config = dict(
    num_key_value_heads=1,
    norm='rmsnorm',
    norm_eps=1e-05,
    attn_scale=0.125,
    extras=['shifted keys', 'a norm on each head', 'value embeddings', 'hashed n-gram embeddings', 'skips across layers', 'LayerScale'],
    init_std_qkv=0.0271,
    optimizer='adamw',
    batch_tokens=[65536, 131072],
)
Each number is 50 + 10 x the weight over its row's rms, rounded and kept within 0 to 99. Layers, rows and columns count from 0. The size before them is the row's rms in percent of the matrix's.

# gate: layer 18 MLP gate, 832x320, rms 0.0398, rows 367-380, columns 80-159
# up: layer 18 MLP up, 832x320, rms 0.0336, rows 367-379, columns 80-159
# down: layer 18 MLP down (transposed), 832x320, rms 0.0323, rows 367-379, columns 80-159
gate367 085:61 61 43 36 59 46 44 55 38 44 57 56 44 25 40 56 47 40 39 55 53 58 50 32 48 38 48 50 64 48 50 45 50 46 58 51 39 41 47 38 49 31 45 60 55 40 43 23 56 62 69 61 51 61 50 50 55 38 46 57 47 52 56 49 63 54 44 53 43 58 53 50 54 33 49 36 62 54 48 55
up367 082:44 39 37 43 33 43 66 61 63 50 41 51 50 53 58 47 48 62 46 41 52 39 48 65 37 69 56 44 40 40 54 62 59 53 46 52 55 56 41 42 45 56 40 21 44 57 43 70 41 62 56 33 55 40 49 58 56 61 60 53 52 40 49 47 48 71 47 39 55 52 51 45 39 49 42 57 46 43 56 53
down367 080:64 46 44 43 50 27 45 54 57 54 52 59 53 40 57 33 58 48 46 63 54 47 54 36 40 54 66 43 31 55 50 51 35 68 33 63 65 48 50 42 39 49 43 34 64 48 34 55 38 37 39 39 60 68 22 43 59 55 56 51 34 29 50 56 37 54 47 69 52 41 46 64 52 50 41 54 50 47 40 57
gate368 104:60 51 47 43 44 45 42 62 64 51 65 46 65 45 59 51 42 47 44 48 53 52 47 36 45 37 54 45 41 36 42 58 41 37 30 61 51 46 44 52 59 52 36 57 58 47 70 52 43 44 58 58 49 64 57 48 53 52 57 57 67 59 60 35 44 35 36 56 51 54 60 52 28 47 45 61 67 36 54 51
up368 098:32 53 49 47 42 51 55 66 48 52 48 54 50 81 34 47 40 64 47 49 61 55 33 60 54 54 70 65 39 38 36 52 41 53 45 37 39 61 47 50 35 51 47 52 58 62 53 52 58 42 23 39 46 46 56 54 47 37 55 65 65 36 46 55 32 33 39 49 47 56 34 60 35 37 30 52 48 27 41 48
down368 105:58 55 51 54 58 54 73 28 58 47 61 44 48 40 27 66 52 45 63 54 58 57 69 44 33 58 40 34 46 57 40 45 49 51 56 63 39 51 22 47 50 54 64 39 50 37 53 53 48 50 43 52 39 40 47 42 67 57 38 41 49 52 38 73 54 41 67 62 53 39 55 47 56 57 63 55 55 69 40 63
gate369 108:45 59 34 46 56 32 56 42 62 59 45 50 60 60 49 53 35 35 41 54 50 47 60 47 31 65 56 45 42 50 59 51 70 41 46 51 64 62 49 45 41 31 52 35 51 44 56 31 53 64 74 46 49 63 39 35 61 31 60 56 72 61 51 54 47 65 33 50 48 53 49 49 57 50 51 49 49 51 53 72
up369 116:52 58 66 39 41 49 61 44 53 47 59 58 49 46 48 34 49 36 48 50 61 59 41 49 37 52 69 45 48 46 54 51 66 46 61 32 52 43 24 56 43 27 48 47 56 59 53 44 59 65 57 38 51 63 48 82 51 50 69 49 51 51 56 36 62 62 56 53 47 52 40 52 41 62 65 52 34 34 58 44
down369 115:49 63 67 47 54 74 64 52 41 61 48 43 43 40 41 58 51 38 46 42 54 72 44 65 55 49 47 34 60 61 50 45 51 52 53 46 50 48 36 41 37 37 39 53 55 59 62 49 72 48 44 51 50 40 51 52 48 44 35 68 56 41 48 63 53 65 61 44 51 43 48 58 35 51 53 54 44 48 36 52
gate370 109:56 48 37 48 64 45 61 54 70 46 72 48 68 55 44 48 38 46 36 54 49 70 62 45 52 60 53 44 47 51 52 51 58 50 52 58 59 52 42 49 65 41 42 37 51 49 51 40 58 61 56 43 50 41 33 50 58 27 39 49 47 69 51 68 52 58 45 63 42 65 42 60 63 38 40 54 72 51 57 56
up370 116:55 52 62 51 47 39 46 51 48 68 47 45 61 60 54 47 52 37 52 57 26 49 62 60 44 57 51 62 46 44 42 59 46 51 55 66 42 65 42 47 56 45 52 58 41 52 44 54 52 46 35 54 65 51 30 26 62 48 53 46 41 44 49 45 60 43 38 60 56 49 38 59 54 49 46 50 49 56 49 47
down370 118:50 47 63 52 57 43 65 62 63 50 43 66 57 43 52 42 43 47 32 58 38 42 58 39 45 40 63 68 59 54 50 53 46 51 48 46 55 55 50 43 44 41 59 42 43 46 43 52 51 41 50 45 62 48 53 43 64 44 41 67 57 41 40 56 42 46 43 58 57 33 55 51 57 50 65 63 48 38 39 53
gate371 096:58 59 26 43 36 43 38 51 61 55 53 52 58 44 53 48 54 41 43 47 54 37 61 44 30 49 75 29 44 21 36 61 60 24 44 62 55 43 51 34 57 24 45 43 48 48 68 40 50 47 64 38 70 74 54 47 44 44 47 49 59 39 71 30 50 53 45 52 34 56 45 39 48 43 29 36 60 54 47 49
up371 113:46 28 60 53 47 50 57 49 53 40 39 55 45 37 63 61 51 53 42 55 46 66 58 50 64 66 25 73 54 56 52 41 44 69 62 53 51 54 40 53 55 76 49 70 49 50 34 43 46 46 50 48 41 35 38 62 63 39 56 60 47 83 45 66 55 52 49 48 50 35 48 58 58 56 69 55 43 54 46 42
down371 104:60 49 45 31 59 49 50 52 51 57 43 52 49 44 56 42 59 63 38 68 42 54 38 52 45 40 63 54 53 73 44 54 42 51 63 56 44 60 52 32 43 56 49 50 48 44 32 41 45 27 64 45 66 47 50 54 60 59 38 51 53 42 47 55 41 40 49 59 42 39 34 50 70 43 32 43 63 56 52 51
gate372 101:60 59 43 45 51 19 47 53 67 59 53 55 53 34 50 63 43 56 43 63 39 40 54 51 27 55 44 40 51 42 41 60 59 58 46 57 54 41 37 35 43 49 46 58 63 57 58 48 42 42 64 60 54 47 35 43 49 48 58 52 50 62 37 59 47 44 52 68 49 46 53 57 56 28 44 43 47 50 50 47
up372 135:41 49 51 68 60 29 55 42 60 69 42 46 56 44 43 56 35 55 56 61 69 51 55 67 51 68 44 41 48 62 48 57 58 51 38 42 51 61 33 73 41 56 41 56 57 49 50 54 48 44 48 70 36 44 54 50 50 52 48 42 49 65 27 60 50 41 51 61 58 49 56 50 44 57 59 50 51 49 71 40
down372 120:52 53 77 57 49 32 40 50 43 64 35 51 36 51 48 50 43 49 64 53 64 58 67 48 57 64 48 38 43 40 61 64 51 58 48 64 51 51 57 31 46 71 52 51 32 54 72 59 37 45 37 45 63 49 63 48 42 73 60 49 41 39 65 52 51 51 49 51 63 45 48 64 39 42 52 44 49 53 38 57
gate373 095:70 56 46 49 49 63 46 51 53 58 57 67 59 62 60 49 63 30 35 43 47 63 39 51 43 52 43 33 46 33 21 58 58 52 50 50 62 39 47 51 40 38 48 53 39 62 46 50 56 53 54 50 59 58 45 52 42 43 59 69 52 57 49 46 58 41 45 57 34 52 63 44 60 47 38 63 47 61 34 50
up373 096:50 40 42 46 47 44 43 78 43 54 48 42 62 50 60 55 38 46 55 44 43 44 67 73 52 42 60 54 60 64 65 49 63 51 58 57 30 47 53 49 37 49 33 54 58 40 59 54 56 38 40 78 59 49 44 49 67 47 41 46 45 64 42 39 34 58 42 39 68 65 38 72 49 47 52 47 58 40 74 45
down373 099:30 34 48 49 48 34 49 35 66 43 41 57 51 47 39 46 56 32 53 49 58 60 47 46 59 54 32 48 46 41 48 58 46 54 59 37 60 64 62 51 51 55 46 33 35 44 48 59 54 43 61 42 66 39 48 48 48 56 71 62 62 52 58 53 75 37 57 51 55 43 57 43 21 53 35 58 52 56 24 59
gate374 102:47 43 49 52 48 53 53 38 51 52 53 40 45 31 66 52 58 61 48 38 36 67 56 29 34 50 64 38 45 26 49 53 55 39 51 46 61 39 60 31 27 49 46 60 59 57 58 45 47 41 56 48 53 50 37 52 50 52 50 61 47 50 50 47 42 67 43 44 36 49 26 36 52 50 35 78 52 48 34 51
up374 097:51 51 51 46 35 32 50 50 56 50 68 52 48 60 46 47 42 31 49 45 34 45 73 47 57 47 39 42 48 65 49 62 50 48 50 49 41 42 41 56 53 42 47 48 38 49 48 67 53 41 41 48 50 63 62 52 55 43 56 44 79 49 43 70 61 63 61 34 67 47 37 45 40 58 54 44 54 48 64 55
down374 102:65 53 51 59 46 43 50 59 33 40 40 55 59 48 50 54 46 42 49 60 55 46 45 45 41 57 66 46 66 72 61 54 61 75 40 51 50 61 52 47 70 44 49 66 44 43 36 62 58 33 53 43 48 59 53 41 57 56 55 50 55 52 37 49 41 62 58 28 43 51 54 41 57 54 58 38 55 44 61 57
gate375 105:58 38 29 52 56 30 49 55 72 57 59 37 60 74 50 77 62 46 44 58 61 57 66 35 24 56 70 56 43 36 42 67 62 56 52 64 56 50 47 43 49 44 45 49 43 47 59 57 46 46 53 37 59 58 44 35 46 43 52 65 48 58 66 45 55 49 38 52 42 60 60 45 50 52 45 60 53 47 51 65
up375 108:74 36 54 56 39 30 43 45 58 44 34 42 45 52 50 67 42 57 61 57 40 56 64 58 51 59 39 42 53 29 54 48 50 40 47 44 47 55 54 42 54 49 51 58 52 45 49 31 44 63 51 37 62 57 51 61 52 65 44 43 54 56 46 66 50 34 49 44 56 42 45 34 49 48 41 53 53 60 39 64
down375 109:61 44 53 46 58 51 45 54 60 55 49 43 56 24 47 26 38 62 48 45 49 31 56 37 52 60 43 56 50 54 59 57 46 38 65 56 42 64 46 50 50 36 35 49 46 37 52 45 50 52 59 56 58 49 70 61 65 37 35 32 37 52 60 58 26 48 47 43 54 35 49 47 41 47 50 62 50 69 34 26
gate376 105:54 50 51 38 59 50 51 56 55 65 67 51 48 33 73 46 35 50 45 54 55 50 67 56 41 26 63 47 36 57 47 57 47 42 57 47 63 46 27 42 47 44 40 31 34 54 73 54 63 42 48 52 64 51 52 45 47 58 51 47 46 58 44 41 55 52 34 52 49 51 44 45 52 47 45 56 59 45 38 63
up376 101:50 47 54 53 64 63 39 51 30 34 46 64 55 47 37 49 69 40 49 36 61 61 37 65 46 73 37 53 53 47 38 64 38 45 51 50 49 50 45 44 41 55 58 49 44 51 43 45 13 45 73 59 32 37 41 39 44 54 54 55 36 60 56 45 41 64 54 40 48 61 51 49 54 44 44 62 51 58 54 39
down376 103:48 62 56 46 45 41 55 44 43 61 73 41 76 39 72 61 45 48 68 50 47 46 31 42 55 52 46 45 55 44 44 41 59 41 40 61 48 65 54 52 51 43 47 48 65 47 34 55 63 69 50 50 64 61 51 49 71 44 50 50 47 29 51 45 59 49 56 57 49 30 43 32 57 59 38 38 43 53 46 42
gate377 095:43 58 55 47 41 51 36 60 57 37 42 41 55 60 49 38 54 59 49 56 45 50 45 47 47 29 67 49 61 53 54 51 52 42 40 55 50 49 32 45 54 38 44 48 55 59 37 57 44 31 44 54 47 39 31 48 61 41 56 51 53 60 39 45 47 40 56 41 43 45 39 36 40 37 56 53 40 45 49 52
up377 097:63 40 55 54 49 57 50 47 54 54 80 61 54 57 55 53 62 45 49 54 51 35 46 54 41 48 50 61 55 58 55 74 55 54 68 42 44 45 32 54 51 56 54 64 62 75 49 47 57 30 52 54 53 58 41 47 40 54 63 55 47 37 65 59 59 50 50 53 59 56 67 50 40 61 63 43 46 58 56 36
down377 103:51 31 53 50 66 41 41 53 73 40 60 38 61 46 61 65 64 61 44 51 55 39 35 57 55 47 39 56 60 37 54 48 60 47 58 46 44 53 37 59 42 39 45 51 52 65 36 56 48 42 53 59 50 51 48 52 40 58 51 43 48 39 65 53 45 36 37 50 40 60 41 61 43 71 75 52 54 54 59 51
gate378 099:49 53 37 24 52 53 51 54 52 49 46 56 55 61 56 53 47 51 49 48 46 54 43 60 48 51 51 53 53 41 46 67 82 48 48 66 66 41 40 44 59 41 38 41 40 44 41 52 55 59 64 66 48 58 47 45 57 51 46 51 64 36 64 47 57 47 44 59 64 70 41 40 44 43 42 51 77 58 38 67
up378 094:59 56 53 45 48 37 63 57 52 42 59 54 46 41 55 45 46 35 52 36 36 55 61 56 39 54 63 50 41 48 33 61 46 51 54 50 61 47 46 51 42 36 61 72 49 51 53 35 45 54 61 53 47 54 57 52 43 49 38 50 44 62 56 46 54 53 37 55 58 62 47 57 56 54 43 46 45 62 48 48
down378 099:58 46 48 40 43 35 57 34 57 68 57 54 76 52 63 42 72 56 34 41 41 54 51 61 42 49 34 51 40 38 52 44 46 51 60 48 66 48 53 54 51 59 65 38 54 60 37 56 53 46 53 61 41 29 36 47 30 36 77 47 50 38 61 53 53 69 33 56 43 49 58 56 53 53 42 35 52 42 38 48
gate379 105:60 52 41 34 42 26 66 53 61 55 48 41 61 47 54 56 58 46 39 47 52 44 61 46 34 55 55 51 40 55 53 44 49 37 48 54 76 24 44 47 43 44 44 33 35 43 35 53 43 66 50 38 74 61 39 44 56 42 61 56 44 36 55 47 61 48 50 69 39 45 62 42 51 43 40 49 41 55 37 45
up379 108:55 54 56 46 38 34 62 48 74 48 48 40 63 42 43 51 68 44 51 40 44 48 57 38 42 50 46 52 58 55 55 40 52 41 39 53 60 30 52 51 43 47 41 55 32 49 38 50 40 53 48 27 75 48 57 49 55 50 55 59 51 50 52 47 54 36 59 47 41 52 56 46 62 43 59 64 42 57 48 40
down379 104:60 58 51 36 26 48 46 31 44 48 50 45 59 30 59 44 24 54 46 45 59 55 51 60 61 41 60 54 63 38 50 61 46 44 69 48 55 39 48 56 53 47 42 29 23 55 41 38 36 45 40 54 60 50 63 58 36 44 35 51 58 53 56 50 44 54 52 54 61 39 61 58 55 54 50 46 38 65 62 47
gate380 098:44 52 48 38 58 39 45 49 46 49 54 43 54 54 47 47 57 58 26 70 45 62 53 50 35 53 57 39 57 51 32 42 62 61 44 52 55 46 50 34 64 46 49 40 38 54 46 48 45 53 68 55 64 55 33 52 33 52 65 64 72 36 59 42 45 62 52 46 51 64 33 60 65 41 48 48 47 49 39 38